{"num_hidden_layers": 8, "hidden_size": 192, "num_attention_heads": 3, "num_key_value_heads": 3, "head_dim": 64, "intermediate_size": 768, "vocab_size": 790, "hidden_act": "tanh_gelu", "norm": "layernorm", "norm_place": "pre", "norm_eps": 1e-06, "positions": "rope", "rope_theta": 10000.0, "rope_fraction": 0.5, "qk_norm": false, "attn_scale": 0.125, "bias": "none", "tie_word_embeddings": false, "parallel_block": true, "init": "normal", "init_std_qkv": 0.0368, "init_std_o": 0.00919, "init_std_up": 0.0368, "init_std_down": 0.0046, "optimizer": "soap_variant", "learning_rate": 0.00684, "beta1": 0.95, "beta2": 0.99, "weight_decay": 0.023, "lr_head": 0.00994, "max_grad_norm": 1.0, "warmup_steps": 200, "schedule": "wsd", "decay_fraction": 0.87, "decay_shape": "linear", "final_lr_fraction": 0.1, "batch_tokens": 32768, "max_seq_len": 512, "doc_mask": true, "z_loss": 1e-05, "train_tokens": 157600000, "max_steps": 4810, "dataset": "wikipedia_en"}
Each number is 128 + 32 x the weight over its row's rms, rounded and kept within 0 to 255. Layers, rows and columns count from 0. Numbers have three digits each. The size before them is the row's rms in percent of the matrix's.

# layer 2 MLP up, 768x192, rms 0.274, rows 664-700, columns 0-191
094:125088133159172224138130145108142177111154183117106124159074138155122114167140102146142112122079081130056159057109148089161147154173078143118143120100084090159112136139093084101094136115091138145116138138122139086164162134179118107140115184119140142114146077160134110173172105145147177151173130062140161139149082149115153091105074191157150147102106101108089099173168102171103143175083098100070107127124072111167124137117099180155130164133128097147133154100172094159120179168112121120162115125096094144140197092061114073131080110140088112168208093116093107119146100128125191140
098:138079125166127165127146150100119091172069227089144088117144118186131102089105126184145156120062134122081193113130167143086156134179123150130109075127111117161120120112112112122062136062145109139144140179108080149092113120144101096128146142170113074164129125067140121118129161122142104181141142112213126138119095126092190163126127152079105118143168154182136118160130109133137109099065183099124131113145075126087182076065153152111119173086082083134108170123162111166079115148091162172084104114086157134102160128106161089148059139086133174135107161157149176121094135177110133129
111:143114245118138144133142120077131140088092108150138159155178093107134167128085185113132133149110106191127147115135080100149104155090108164116084138101149158096118080063108122134103141123112112112122125102150130143129144120032137124156106072073084148075098138151131132139116123092097141129073129116094111147194164114064057170148095133102174148123061094143130108145054106133163187124199147119113164188108164135123108136099105119153155129119136140107096106117092168080138153170146135126089148140103135159200131134081142147100186165149131109165169121147100119124080134158047093186
104:094154129110113082138114081100109155133124120102128088124216138152092089092144190132105080125160090124133118076137176137145137139152143087146171124104118067138159156088152126135139160099086083141113103091119110176123198138130090092119180158127117105108176148070117175131039123145075061154114089105105070133142105120126099107115114141214175150185143144145116138173071101122118127202107111102121132129137111067138110130122126162127122173089129130186126162144151122127166086062110124136118107183174110109097163142180073131146130143157130130074156072197107141071111113143110198147
091:105126125147088157128096136121083109169104137158111190128086154110116121096127169134076135157151145099121177131122129140201169165146132079120103144099175127129101100093091174130148160196107117125161169151152222110097112083128121085110119103069119118176133110140127192130113111115129079143170154199119142125131151122114130154071138151135105090151180101129126141171145179094110158189131091160069097111148095080062095163132093155158109130131196144175083195150151142062147107161185107146159205150203125084084118139178127084168135136090107152138148145125144130114080136104157121096
104:126099111176087099129189209066085107130167097126100171151114153177135203145082113116160189149081108103083126161143174163160199127174095112133116141120143089186096151135139124068114112115139088130163176062148155141130175084103055166110180074125119151176089112132132113136175052114146109170127145134127103118092086153148104132125157175082122151113122153131158110139116097194193100157111161117139127098175093100125160102135106154104092109137064100156129130106112152106103143133127091178168106102108128058145168143125114099148070187130137160124166138146131153097116149130113097078
103:142110139072088149164184087136100186185161168161148122130105139096071142163104129066125163149103147127157123182092166089129114145134175105082132153110133105132114106066129155090146106163163088124199157198109097140150101138086135118171126134114145088138132188115122103160108104094186095193088102122135160046132174128129110122117142155124157127137171080176124185157135122135129099166070135156113122095171203142130150124052147133144137113093117078091177123152128081129132044176089127126135128069171128149141088126122138063139117096150123132121118050145091149116133103085118103077
102:142128099113133123208172115073078111106192133163181066124092146152211122144136142118211114136109118094128177159123125157131119157116160054073092058094149206130150152100095158114110108074128109074114100067073140140110163127131100138118115131078136147086139120076080121122102162081097073129167104079139175092171113119147152180115122173149097141115164132100189128143154163135146157107100115132126124107131068121152154155149125159179110124095125131111097107094198106062133116137155078111179118163138152140147146085119140097123112075138130185145123117103124127091153153063155094147
096:110138109102102110137157155086131137200141087134172105150148062108113119099122126086152098178128099158076136081073135135121135111112133134136130135133111091101191168075122124060154154139126145149121119149173108141056125139099066197143092127139072188166099107112168138162149147145150163077125129155189124135094102115147092130109138146041183062116128134088106184159178179154134101088133082157096141097149189111138201113078143081158198181076191190150105136158112116174145097152119127123115108129137125135150140126098118121098164132168129119121112187150170171129174147145151133089
099:119151173136128090146149068136140136100116085099166139152119122142140202109160125104142131149176083111213103099163103115112149113086159168108175098136161123095114141145124160062141057101140155143143148117221149131119119123152121138084098097147110087133126111141119068112143169146109183091164058190114144190173124127073116143164091089146180141142074093125117115118093147099110196117122136139104137141187143151049105093131128103128137175188091139144155122128141083208092117090098139142153176132120058082080171139109111127102136075177103100184158129142105112157123163144151146091
101:114148175096154125095146118140113123139146148077154150112156144143103128114167076073124127103195127113112139103127147097068142129130153126115123185090115066142132095076133130153164140184159126056104175180156134187112081147152138187119148143155174061081149137159121115138123140158121131153080094118146133123178130138194126061166144088135140127160125048157071086099128172127144091142170172154147122089131097134113091132100123140108084142085066121126118133186181074151109144133098085077141132129133212137075126159175095126116161092122157191110160113185141118041105153077128124125
098:125085132145113134181142151151080147137151170110184173146103082102113122135141100125153149116126162153144117112125166113130095146129152155100091126152125151171114104152149107050186110135123060150119116118045150092160149138190131144215109134104150165158179176165110131187146127071135073143163166110100113116103189060169130110125069138116150076124065132099094058111158177142123098072125043143096155153114112122130109132112172148128055092116090132190180120107138087128119117142124178146152109111127151138115075088065170148112121087130189174128122151137117100076135130152152097125
102:131189112137128138106119162118175090107130141083139144142131169178103153073176072120122148102074119136149175142100151111102140085110204144130161060125164123179140145140145198180135085096131104167105102109160106130128153102141159104189119144169068090095150116100133095164124141119109106132130153150143065133125079088112091138138134131161201144136161152092101083128124108142124075136076119096141086159110090153114117153131144079113119087081064115054073191151119149120152179085128191061143135117111125106077165108132119128160123131130118183065068102208138095093129126114074126151
109:115116190165162174139067133192032123197110112123137136129163105108133159118112145138092070109116135138137153090149083128153158152125083137171103139124115131105121103120127111113136116127163163147081147097121137159090107182138122142169080083112136140194110134132110117119113083192085144171165122124143081101122091132155177090158139148099114166189138090145108093206115184147137151153136189128178114067115097183104069176161114093129067117110164101131171140115080137151140109164097186133151137096150160109155072095107103202128139130149099193124216129114146171102136109163142159147
115:155067191103142140149159102197118136129124122130174106086055127123093132088120141109161141193104140093142124147079103121158093126078138094166141167111136155085131158095108061182122180167132107096120098092082103114173093100124099117142177098137144098123111136083142062148141125129101103179114091165086115128151137127108124152109130146106156039178119127108141146179180108119153128102123100141102194096147104120112111080144128102124130213121157118155149181124162186105142174154119158111104123063140133137133071164109033082147103127138109150120135087117082093111160135213147109062
090:094085139158116122103094124122138194143160156168156137112136112117122116109093149182112138062127138113121139143078080100167077064128117188110208100090138152107108160141135097135204124099137188156109091180137111099135132156112092099181090118119110142128169096115091169115122114092138125141120150088138156237115176097096186139169154201102141152118097148070101153076170085107153115101157116108118121090125105152107086145108087108159161133118180093172113109101131114122087156135117147159147145113146156189105132135191113160086152103122131097164151206067103079103183151143182122108
099:158119154098106136152184140209127115100143120166178163148126072102092099128155106182134119129166193123138143111121132085146120105107095040183102183145125117191123126164131162165163126156147140125158194124155080151094142099161162103106106126143116133087108127129091170177138120086075132117141159100135164067122150142103189043123124059134161115129102134134096091079105140188120105090153121120103146185154135139115110188075108139114142088143094128109134129108142125158093129191205098095175075075126149099133075098132097117165127131081103132087118200146173112149133125097128105193
102:080173131145155127136131084165101160084126126158113122112077120168077184148131126155223136144127090079120138169110114064130118104097089150097113138080151097114150136125136161080044144134162122129137157146142122183156137124104136173120193143145131151111073159101141101159176148114064148066100090143121145148107141149078136133089152148177104102155132102087093151071167094107139108142117122118108177193107105149121133129079069090105155155146195078107142166155176148105121142123129161080158109128135146094147108128149029122075082170156118072147153084201089082155159154144127112119
107:140190131136133096089123125081131117173161154074134104109131129096192098169155120167203117139123154134112144149082140159090090141101124204157102107135087173194148130130131151114182126123091124133134085115170115177114175099161092126086152181181097142137102143122162124202083119129084069094100142048122163122134173109157104070101161131082120135165170103139147059082201189138129126076145098128135159146183124153112112093112087142113181126079086132092125103123126112094128124169134177122120182114182112063157139110109138142130062131175126151142077111159092088121103138147133099112
096:105118140071138091072125092151145133101155076114134162084196107135086200133076123123223122090109178106145169085100154109108178122119158111127167130180111130086188112186131130115119142174175166117166115104169117115119169126148123166103133127105119112147112073099129133194150152182136124162138137083130195177136117160134100144102085136153148185143122155114112111056130097185095145102124156126149163137108153142121110119096120073169157071168177114186067096088093142119143077112154154155101089141169134169106124148069087132152094144083123126169131137159054139130135161171172141158
112:114155112097170129066110110120128127156152110136134121123158126146112139144133199157128140112151079154126157105181151095146228155149163087132143133138141112172126142177125155106080103117177105079127149185143113142123108100137170097103141156128091160071153086143103118161105099149113105113193157122121145153112154178095169134137132149085126156104090173098202111095125166146145164138080172148112130145108070084069087186151103112126103188157099120137173109122163150104114094102151155122082100024124142188085086151133030139073071125119166135175161153127163119106172100145125148181
096:148091153159169154193064123088108109192175092053134086142097090101110119130075157116115071150118084090126152165111114153146130134118132156047120130128105160124056160090197142155171115153205130140086111152096091141100118111130148105154122094107133169134146159145146109109149116152124083143101162156144114100097045122157159153128100087128121142102128104141147151166121089133175149111168153129136127108199124121203142177079173095096111113079113130168162109209096132093138155086123111115159082133149098193119086114141150090109118114127131204125164136128121117096089103087098128048
098:115094115162089128136162167202112093134201113092170116156116084147102141121158151121163119147157119117089089121149127071148067125175153162113133138098140104128121147130122128130137167152095066123075136166162159169071127153113188084170076159159087126059147113185095162146118188189137134145139143198089108097167117101184105138140077133124149138193109120172132061155118041067142127148140093140159125145155128135095154171105120114180120089095129027146142189162119121132188172088096101144168174117133126140139155148116117120109122108117137112124110123132109103082129160177149165095
104:121120165155149111093108146100190147155125154105125126132105162186102105102133114171161147169165104101083157151159113078152078129152101178140138154159149187109190146103121135165157136143167083131216156154117123151132132161067157087166132132141103115097115132095123120085176183079104179102124095082086140166137134128113147117174135155142122115059167114161073154128168129097203106072136118100123156145092075147181122115128098117175135093062072127117117086167169143114173157153164146100143170176117201126121103116103125071119131098124062107055151170076117150165110153168163143147
103:120099109141116114112076119114177137159185130098107085147133102119107152151163158154177121119131139132150147158080173133108141151101152133106083136155067138165174154119142100147114137084136094129074179148162176118109126115090120151123117155171087106080097168099098116185099106080121156102121143094123115060169112057136158128116117112180057126096114181099131047060097081147139142102132099140129136093150168091069131134099114126086168065100159170103148138115105119073098080139097097133109054103118123155073128163138107186134178147162084108139160151155166128191179038125102153151
110:152167145181096110155155145120165117091123200093137127022100109154151119120091159147057115117122095106166086104144092141192146108139136133119111066113162157093088108154171090106139121164096178099081151108184141142155117113204125104071178114203091106180073113072100168142132126104117108116161148149117135087085079099127127154102111074187135145111096115156144112141096147115130169121137123125133096095108172129103146089120130163082088112130090112119120080055128109165119166130180110082110189133089134176123084132128068155146104129145157075164081113169131088167153131078130136130
100:080147061147122142104059106116142131131106134159068170104145142176169135101066119133146174135129124157109093075201144125098131164133116120125143135082125167158137094095157145113123124073122130095182113120129174123156149123092135133092122110057064154146124152085185094236160112126091078106070170149161129102096146149091143144117095127153133104084112129177191158155161110085105164111105145154079125179076126180120081085135161092142126151119207160165193168120115143145084144123130195080151135131147098120087127118118154136133118129107098171142170111126143170075118109146158153065
094:073139077146092171115136108171121174163099144156098166077110097078145194144105083078171136147107127083118131139126135147116103107143193103143099099136092152192109180154137164157129101102186179150102196156109124118130057089114126119097183092061150130091112180061167113144083127129143122125120133180077078131122079102136150176156113130173130126087138104156125077157120130118055117079114120132102164092189098121171189102172099100097142123145056157178076144160088136117151111120107156111105113146161095088118176151132128099169148181132100155173115178120131106128094130119165147122
096:157143164095200125160142052142108110159119139091166095123117089110159055160112082174128129134110169108139106068121163070111214118097149145121094134141115109146162108076165117145118111073109106137160109137068155107157118172199087161136159129078078079117100175131156170181149147177070160120119164105088151114142116118128138204120166152114113165154133161123084091119107132094119177171136191133132150111115125085133120113136138143074112131099146163124145162152159120054121193113152130051131144153116138129077099115088174113158139125155068131130146086161049107095124133141081105144
116:141124181151126132090140096113089156118132118090106194078132119164126100166145075133083127168122147166113126138134157109140073156097142116164099165130069158138090164079126140173101161121094118144103126108119128162107117144129174074095106143217096165174150153112170134120152181167155170151190085094180116144129156153184093122147133109150169056119167125129152078129140073115115189127161158131127131118142093145158102185140166124121161029177101152130061081132155116141140131153146140064143132099064132101131150099124139136090178120088100138071158138137141205104070164115120178087
093:156119187120081140135082131168152111150107135125174081138121126134117141151127138052105100096149161120084140098186084122172152152094156141095137101134108099088150128092106118081111152118156091123057118086156123155115056162150175133083119099138106132201146151130155126155158148115147110128172154119130187151153160101105104130130075128152102129044114077073101086048182166144156116174139119133179101148160080085150120142128120150116122090126200156185111137157095161150177100141171105111082129126114078127150067114121113139111120182219122102175158086132085153159091159167142099083
105:144154139157116128125131084157100115101137113151187114157194124118100155142062142116190183146163146064137070100032139136156082160128137117093165065101184121141146151120083078189082128154167120054205154091135139111164098114144118130076101140028101115131130095106180149124169090089119100079170184108120174155100145193095146135142171089139139127112139131150141138139105111119132157058151116151134134134136108135111091107132136102124083127099232155115146107073146107155108099133142131157137159106096122163100143184131093184138071112122102136135134151125119127098133118162164152136
093:152111076120073141133161165107141167137084106143119146115154106111114141054110106109122126137125158193103087123143126128184108095080185127130075133081163081145185177077155112111148145108059103107110118116222147104202153217114215156130169149070091171110167069161164128076130088161140132091152156153108148085081103108122123093179102087112152169125076145080155117129133117117118152106122156106133157174165141130133132090111108119108129155118100095101144114121130125125082127158086065090177113062132104145125119134166096127137166136070122151123102122124159170128200096148127114149
110:133114167131137115160081188119151163088111099080159169035090155153157095181145135107082137118125131050095124084072158100163170127127120158154120164168101106093153098161128139096105078086074161128111108119147168078071115151104102112105128109142043163118068122137083116117111131109146106133136152135159079091114079190095117120134127076112107126168110134101104133154145092145192108065134140197137158101106149117094103102155157134153153135088066106123204085130119134139162163113143125191178162140162128166138108110100135179124164192103119098127139140128124083179140156176083089150
107:124140070164087103127100165135097078154160074194090168145090174129159108140135157114089077127084166110139092138128137089121119168155183103079126163126092155142087120145101161142114190136074132131138137138164157124107080120097157128143062156108117178127150043106125123126206158142129069169137168122076116137099181155157118146109073131103099107138117152145097126114145125134141101078101154138181165184071109152093116113111188167117135145148124123132172152154145151187126086122132132104115136135178115162066160183187100080122155074076114094151182106133093120111160085053164163121
092:134093097140139070106151123091097080151176195097090098116172184073110176128123100171111095137115113180163154109187076067200116107099116110158081064117177111098195155048135114082167127098096119132135120119119090141087103120078130124081129156080147127099152169138139107123129120091130183118118105154149169195194196155171134101118120153094145127143168121149094147158085145103125091149126151108148192133160135142078070110140108124088158107130104189097135094111106114102154164151045147135134120116165129136159142115120135126087173064124172101128129183103104133110127109102141150174
101:154107081093122052118110104148120147142116168097140138166152095134175179146116166144179147094099129058066071124181152134107132104180051139121106141197105116147120183145202131101138137148072133124086119051113217158098087112136127101097151063102131163094118138109105140130108053125116134138118116120092170151116139086165113124120094127171172117116190109106110138120170096054106117149132123129197184143121086166128135131153185123101134095144127111084132117118118177138096134100124154139161073130094117100106159075114117158143157155147197099136141119101157104083132176069156161123
# layer 2 MLP down (transposed), 768x192, rms 0.258, rows 664-699, columns 0-191
094:155156079114105115160128136158132205157158117133126090143045110162106182144138150086142084108151110100120167126112123122153116148210129062089132153102109151126169119152083107098093113114157144173110141170112097098149071109099059134078170124132130112152054129127122176165164153104143038160152179112135071144110163155086147144099082081185092072156152124145152081099172139162119139122099148115117124132201114140101189146052202103104120120156131145097184128131090138180149133097115092112090094118167107090099148172138143114103111163184140112110075134132143094157118139103122130159
100:141092059087190094129116110140133150113154132114166096136115126159201061165173166138102121079162158119121115161123182133110055172074128095102117175172173099111099154152100181172129120157148110113115095120124146075132141158103115120110076094054092096157087103108158095130147134125150119074095133149161088096096077163098142152123125098116073095127150177120099104151178086133047151197134090143123117134164124183179114127084102175173106114135151165126108132092087121143139200128152177110136131127148106139123060086145063091117111094085123164103135159134170083117141149158166148152
111:095144096154093145080147104147106155143149127114129164132242115186146115137146128100127115108122092153118219125097164147153162133164099141096120096145180133173056140117092137186106143160186095147122079110079158174079162111128125088146060195106123114133146127139138198102137110105086063144141117137177114090091142121178119144131092061091085141124149084130099089153117111114195130133151123112108149166138113124122117093156169113211118154091123103137082138129159137120079152176129114128146128038128154140151119096111104065190118172129173106116113115134149129133092067159116098087
098:184108107120182098123096129099117094166104088062069126151144180211135118127070136134099165139069092113106115172137149099022198152135116145113126135131162103113147132222095096093091132133167167103158151094184128186185092170109154126166136142157122113118144161114130142112139087092167077151099111107156158086203137089136091134144096097113156151123091141071114129175134098118107101089168165133134160154157122146157206090144097135099059140118133162177091151111139056171175131115140134107138121175138147153167110127162149142122116124155184149109165122131119167119146129094140111124
105:131125126077098127119060133142133139127128177136144093141143081119110116153191184202154098183151161150141179102147077065174144146128114095121141174109112077093139073157092115172106215083131136091130203132138145145156133136079117153151138179128113100142135071089097178116118117143107104090100130074124132123146109127035110052129092129139118100075152091163104071047179165133133123098121108104129137125113156134181150084119094111137118148134126152113133168113160156134148122145164130150107118183140151133164181125136136152102173177086153066134107111179105133083151143137156090050
096:120164132067134100148098134132133136134062214173145065141064137102061074139152123118170164184146123107151170133072114139120148068132120140102076137084115167125093115164115128124135124037142168107180164102170172151186159120126167163117110151104125123109177084156095150096137165142075112162203150091157095128126107209138202053123122128118152147116131143091161140144111131110128157160137101131115150154122114076125101099090127110161117180143145164133167101122106115111122114146188186097156113093076152086089089076126143162128076117137120091167121164127123079148123135144104180120
108:109080148117145175150180129139143154123157117151106102146143129103102130129142095117139133133129140164142101120078105206095112138159096092102131119095121182124089128107174130117162182103137151136102102098103142187143092047137121207097136183109081059120096123142133112143127126146116129181065118109074063093114139128120125166056172090150127139154130115075102119132090090130086146112172102146122174142040183099136130172124183193153104085195097047176114083100132164110091107114140150097115096056100127163127163113131135188149111099129158110095123113180099142095127147102165172122
097:131084118171134052139126162180100115119150127123154084116068092139202178147165147144131106107105132113195174115165171144054050179118145134167081102126123167074144140084105106165091172092137133076181141172127164100132094134171123128162121174142158047098118141052129107155153127104112080126138101121155146123132109107098164164107149164139132136139140115195134135121176070099089102093104124087071104131168131106163130128101167122137137184098140119163110130142155158084158151149097106149091108128134172169140166117122143131087080081105211097142120113128129149057095159131070107109
093:107120110140100091127086119148095111101109159132099116111167151186146163110082162165122131158125113143126140159214184152147125110119133127137197121157156134124065141135116123132122127206133154155142076123109070115158154095137149149184172174149133090098164124144131143141126161097140180132078210122173100162177112076117080107097107106116111158087103114160134109101108134069118092082131115087078117157098132180117121161143123086151150141181102150109121061102111149060057163038113071164200094171155089150160073112108100134128131073161150174107125123131100127135097138121133062115
100:140136133102196143110130154169153139071099186077119158128182201109110108131075152096147157073115153135099142147100099122121128062119137131092152143087133110121134101115099141138112180127176101168123132136148126116153173142171126154154132106109168121081115126125115088078144122066161117147110141144147126113068104147104203107125096144063158121144105086158216073093148137126154110041123143128172128101150143155117128130138144182118127159115101138162122140170098118115108111184172152139094108082164191151167082158134158119153156163063149160149094099140162094077134134105083031215
104:124109147149126035125143131113166187118122141108178150098119136095117143107104082106146103156135166123093174101118110059133136136188119112187123088101118097102146137126112128123187112145170172092176135110164168110134163067148169149115198103181067141149087124150109138146161143117165129119134117121200080123130089126122125184104100119069142094149126104105125162129169088113153095204152084127098105148103150092142109105088119152139180046096074127144101111163122127121140193178115125111156123119140183156177176109099111056160068120092150137080154129132133143104133150136044072078
096:120109129105128140137145094085145171106147079127156179104139096125193180179111139133141124149135074101151140103125153105152124124120135124156169171148157104132136112120135145115135194081121169079137147184114068093096146118125129157088134164164201172155145106083191121146154106169139072122106086057176126158103138185093131084045173125156089187066185110128126121120121136088078091104063089152121172096183169095147148158121113139072138200119146080092153097128159099159054176124136160127080101153141124118126108173138115113165062121136120165098165111150119135149156096143146149145
095:105132074100161100171116095148088133116091121102113132154176099152134122216120105124086154147129147077189127085129098110167143197086104111170142123157139077106115120116080114160136160172165128162097126105145145125158120141126151126117016110123180119102117113096194147060164192131142142122120119102087136158147135088175115142147091151122115127164156128109156134070123095178177087131126135135137029150149115038203125129100056137140133098090109162171100073168127116080127149150138166158085120123111101156155159116154169100152081128100193106095141140148152165145153117122132161102
099:197085137110108085109173116050164175103131165158111126147113160058130137094165139118161127085098153183157156141113152135117122164154158119056120194121159093147119195178106109159128151110082086100160093175146131067128142134133157104117120140114152072111161144125152125102122139129162108129143100141097063095146090183102148131133140081135129129147092094127145173064126169140087106085110124098096115165124076147157140103147189088170090116154175131196184111170158078122095123143103172080098095146153121123071069109127115151071112133144132102109113143165166206134142105180135098068
109:107119111174150181132143112127145209122125185180156088111097165154164142140116157127132125128096142149132108141100077143067166139042095175136144161152087157090125094145115065100170178182134089141091139150100152141174158116210153107113151119120110163142121137182116112148093162080185147131120121159106121087212087106134120134073117141082118145117185140163068124197107133098113107120155150142117108101137136170129148122166178123053155160121105134107142172133145178148079112100162092136049109119129135086105049153126089122142155078182101113112175109101097133141093077161129123127
101:130143122144071146035077132101131102126141128165135136176102121211092142150082138134113094142177146115147080077160069043188166139149105113152134123116092069091142109136133062126109162134163132138145117120083100092152112085100064117146127134087157111175089122123156162137146132136121117122180181127126081175132136152177135092179076098135149087135154115141088097196149163116099148176144188120113100069202095107114155094123076144140104100119165153176129090127163118080175159106110084078104144105140105125181130133095123117158120112152113106110085192155122166121149114105145159191
087:126153144127137095116092180110110175180041129106106122127177155124142112124103151075133114170151164114108139121134080137115102124149097145095113105136128103131128163129192135145089093104152128152103119151079087141087133122102165110126103120138184105121166127133174131127061107088150101109143089166118123182131154146166137128108084102139121163138157168095135146070130098109135076152113124156146080125121042163122130142224120132207084121145156146141155159194175162110132132135073124115118155131149111196160129105125182151066100223196178058164108120104158118123154157222135140133
100:121161086092052110132125078131118146139103119121140119182076108135116111131142090144191133218162094124163131197059157105133122156125061136150114152120173079112151151138166174129070128128152060143128119160092106103134107120073145151108138110121085152141172120082094158115109149133123196120140101118132201143159091092095125106098089106101072133190134157107085127139095120117123137139106091131117142126207157132111103109129093099131122128149146062192131158083183206195158159122197117131140114174119145106164062044165121112085149133152134115102109135106153152122114131165117128163
113:072200148081098072102111103106110143108141136105153146103090085180131121149084116107164136097173147029064157153119165134100121116118070130153083133159080125148109101139109147103153101126186107136144124200166132132165058057150059149111122146143122176169129147068126165153111117151173125168113116075133129158100113079106095093086126145167095157161119137155123087103134153099098178166129172157143144115214159160094164120122089186146143089136111183148091152166134128150094172165144154183077119116124161132171160133090180129103132130155104075088101121136113105128128097145102128083
093:157116127161125094126124102169106075128146101099111123103160118128072121138117125105100111120138152085159154158134123183142131119145148118169156089063201088034145089133122178137154061084154129147152111149144114115134158150100067180109081104143111141098112066111173143122167106182101177097119121107168110169114156097140129111076101113089156147086103151115140129102150094109139093088131171109151174048171134131137092179089121118162116110135078122112124183164157111206120124133099133108096082096132091120164083138092080131115114141098183120156116202059157180109102075099207103103
097:135111080060101102074039158085132150152122145078185114128177159106141111137120141130144146108090108160130099138091128093126102147124121134140113070144089136125110098137132142123084102089151118136220165109114107079141122163105087184141154139163184087180146137116144133121122130094146215105104069124119151113121141078128096132116149114133090104104152181131126137128107135081161136233150119157211105136138111136137158131115108081157077085039076124108115126164092117141189125147115209131145150176088143122177153149134142159065134147094176095110129158129150115130061138104085123112
098:123130161088114027126084116119101168113127125141108128151201141092138120175138153161175156115108147130076173146100124079108163125102133055127090129158147167140114133134084144092134155099139153119123174144173093140121128125112081149080165142152099103153108122099182107122086049103208087176084083105123146206119153113082103082129100086058080135172094103152174100131121136115077129141114139083090148157108135108116130127125152139201133119102130090140110116097180204126206125091157129156184132187136114149171147143148171193113115151162168117095091081146137123123167116124133123149
107:104097109206147065100118128078158106102146140121009125117111119171143119155156152090140163123203145095144084100095165120139110141127128179119153156152106108123168136132145135177122185117121120169096112147163103154172148151106116193088117129204117149156119103096093163104131112146140098127109097108083167089155086152100119097114109113170179105132137091188110143103197180126072098184170136100164130184112074102124082149087148120124129151143161100166175108134177073160169133151092129126079174121149158124132177141107088071103118162164152162098107157113160153109124156126057133168
102:131083129055086129162107112145133154115139119185165192143171162137143113150133168134121107108105108189130146080185149151123121091098118141144101092115161148179088167164108090116146150081062121122148094188126129117104110100187159101126094162139073090126175112144113118140092080133110135148136125087132110139171082138165120047141102146160147123129126071136142145134082133142056103111162143128147145118074171090081133184076121160142142127155163113110126141087148202146082212083122077133130188143142128151109131143140050024103131140111145121127157128124163088121196085135151088115
090:096125125143132120158167132117102088120162141180126143096094168134082085042098097087092113131142113147129123109200071114078127144086049177179152105122145118112107074115112128151108123156144132176139115180148090158157081092133165115132115100101111166124151162117126139080161137156114123122135097175116113118149111137165045138149073122120171076141127105119161184170151182156113050168130193138101109113118107115129132112084112115103176137140175159121107118064148134116131092150146082156052169189185135110178105089070145070145158112116137171118096156139111063093090187100140136124
103:107123117137142129080075156036093138145169153128117164113159127119140134128181127069108145102166149129131159119146146144143107099083088146094157073107103148068164128162108083146079119072138157157094157153127154113124053148159110150102158167159149120133103134143122097138102070103149142077134117159097116097142140087123104083160142089148096170141082109144076111151137138158112108134142081114113172129158087180132159133152125133118090142054173156094050185064141096211181131149187220111151110119148103097088138079168080155159099089107140138053111117136120125121103152163114075129
108:115185179163190134095119156122068127188096117119157100111124157108108149140148116175154070168121099067146139133092061108104113129117080136164163116145185094118114135103078206088171124122121103203164092054111112122157125116137152167118137166187128150130094153157126142171127194110117117115128138115115133091153109164129120178122161137136135165134098125151128051140161113157131151147172170106126156105206109091117139130092142140180110153120065117135103107152118153079096178136124169133231117121116126125167102094097052161131152142153144116122129125094129188076085114104199092152
109:132096094113161140120150166140111117129142144123149196104097104069113173076131089121157147148082171126139092172138119118142123123110106095093102163086133193142021160161171157169101104138138154088195129141124140111103129089119105162086166149141110111119130145149098098129124103113062128148130082142169056113130106108117174107126131150217169134168070151143122098086118117116135141139143077170085137076139125149129149108076079143103111143149140177108155092167086149132168132062133198133147131161073102058148121199161187118143114044075135116163144130177129105079123129162123148118
104:132114120162153145101145111106108099130081155142113113148181121195141144129229191139122138128128123118111182149161179130072169167115123138149146035082062158135162134136110138198156114130111093148161121146177162111125076075134097116060174139117177053104112137157161130101138158186137061148072126131169146096117127091106110110113136179120160108114166149095103125124125101114149136117149142157100123141138082136170091129115123094105071203128096160152124114177147124103129176130141178146112102157122120142075164159086215136189059116152129117166134103133102088154068146128143101152
114:129099152090177188093124127145171141069168102206095116127148199114098111125146174120119113089166161157121097130137090150109112099070115152083133122113089129147151103101068113181123112065114061145160143164144098078068109116158126181158194171124142123125099068151147131148140043093127124144090153123134146109068168168136079161125134112138163128082105100151139134159123133072145125164150158156145112164142160137128143162082120152114142124088165125140085116090133120155115190105181099118205122143098148100156174122148103127170075122172153128083214149097073124186107122165109094122
096:099145160133120124130143127068089114173140082103133101160136135091122133085092145148164108112144142128119172118136105143145134147106064100134115079200136154126070182100109111134107171098180080086084085178172068145079149139088047080135129126122117143212127160157148178146128107123137148153072135131133143132149197204108125115159090111162143150175082106155134123070180140147084151122142113147115127176137099091077101134183088104161136143163147063145113099125073182116045148117123139128171144145138125107079113122104125121135089123197122147052110166132089143104123165132196131137
109:064113201111164136131156095108176092148086147145147134092126141139160154121223095134145133081096153151161142192075077168114072160135132169140157113109136168095171118135142107132108135109107094051069151145151109079100121067133126093181148107152121104142099093096166124112106127100200104185113127150109150158072178178131154186108106126160067090098130122100167175173152137139112157153135110158116149147151126188129142160106082158153090106103169122132133132142147183127105151155161178172105177096202106167136168169136154140137116142097082145166162147093137081090167167125103160126
088:170190156104124192144146124140161065083111138139114112145131135120187158154172104155161140112091139091080112172219160160177141120134122112141155095105100121071095093153044077143100106103083143116110085134136133130161068125150046115160165155165129117127118097138102169115119143133112121165127128087089119175148081090070130091149117127140124126139151159155082106126109217097129192117107145129114132080121122168133134106106163122091129100133154124145135180102154085140137113106167112091141159209145131078172090192076073183183119147101141128136157135153102164125135130118073063167
096:147138135101070132174152136153120122081119121134155108144155152144130100151111151144113122191121174103183129087167096078110091146089162145116145151177138107104130169107137178133121113092061105126145216153189149110126164137144131126143136128149115123128115114143178114240126145143218068090133126151107089125132141131158097174138140165157103071115121107109121156115159103116091042143152119118091048172135132110138104139096056046130117122145091143187089084122162078150140082138107070155139155109132101121145158042115111160184099122125087168115125111130134134125067169087106146144
107:121139168137161126093138095158130143107185111130132157164066120116106108165138141146126109183182151170114138142104148128131150121140124162072163190097120079093116129139056112165133101144117192148093115110145113152174142139095132147167128124125128171131111109158136116100178182105080132056164064138141156175120138138144107116123109087187165104112065091154160093080158162199077134113161127122157119174146129117072147113106166141124114112120184162139162130192068136076143175149116096089069102154142132102123027091148114179076115164104135066129112117082126109099127036133148118157
093:138094167155149156171142147096124182150152143136084156152097080141119139080112059165114181130136137116093042179114131166093137175145111130095200125139146009070115100141086130153134102161154164159166098163133141094172115114093121173152101073131157159140117127211138165091183112108164127144123152122112153107096094164105129112126147109132127173151130130095162105119074110150116157129118173148136124172130135133234167113154120120164088053147091150099131068144124137142125167172139131154116192141131132078132070151124144098188096143178142131125126130084185131086143095140107127130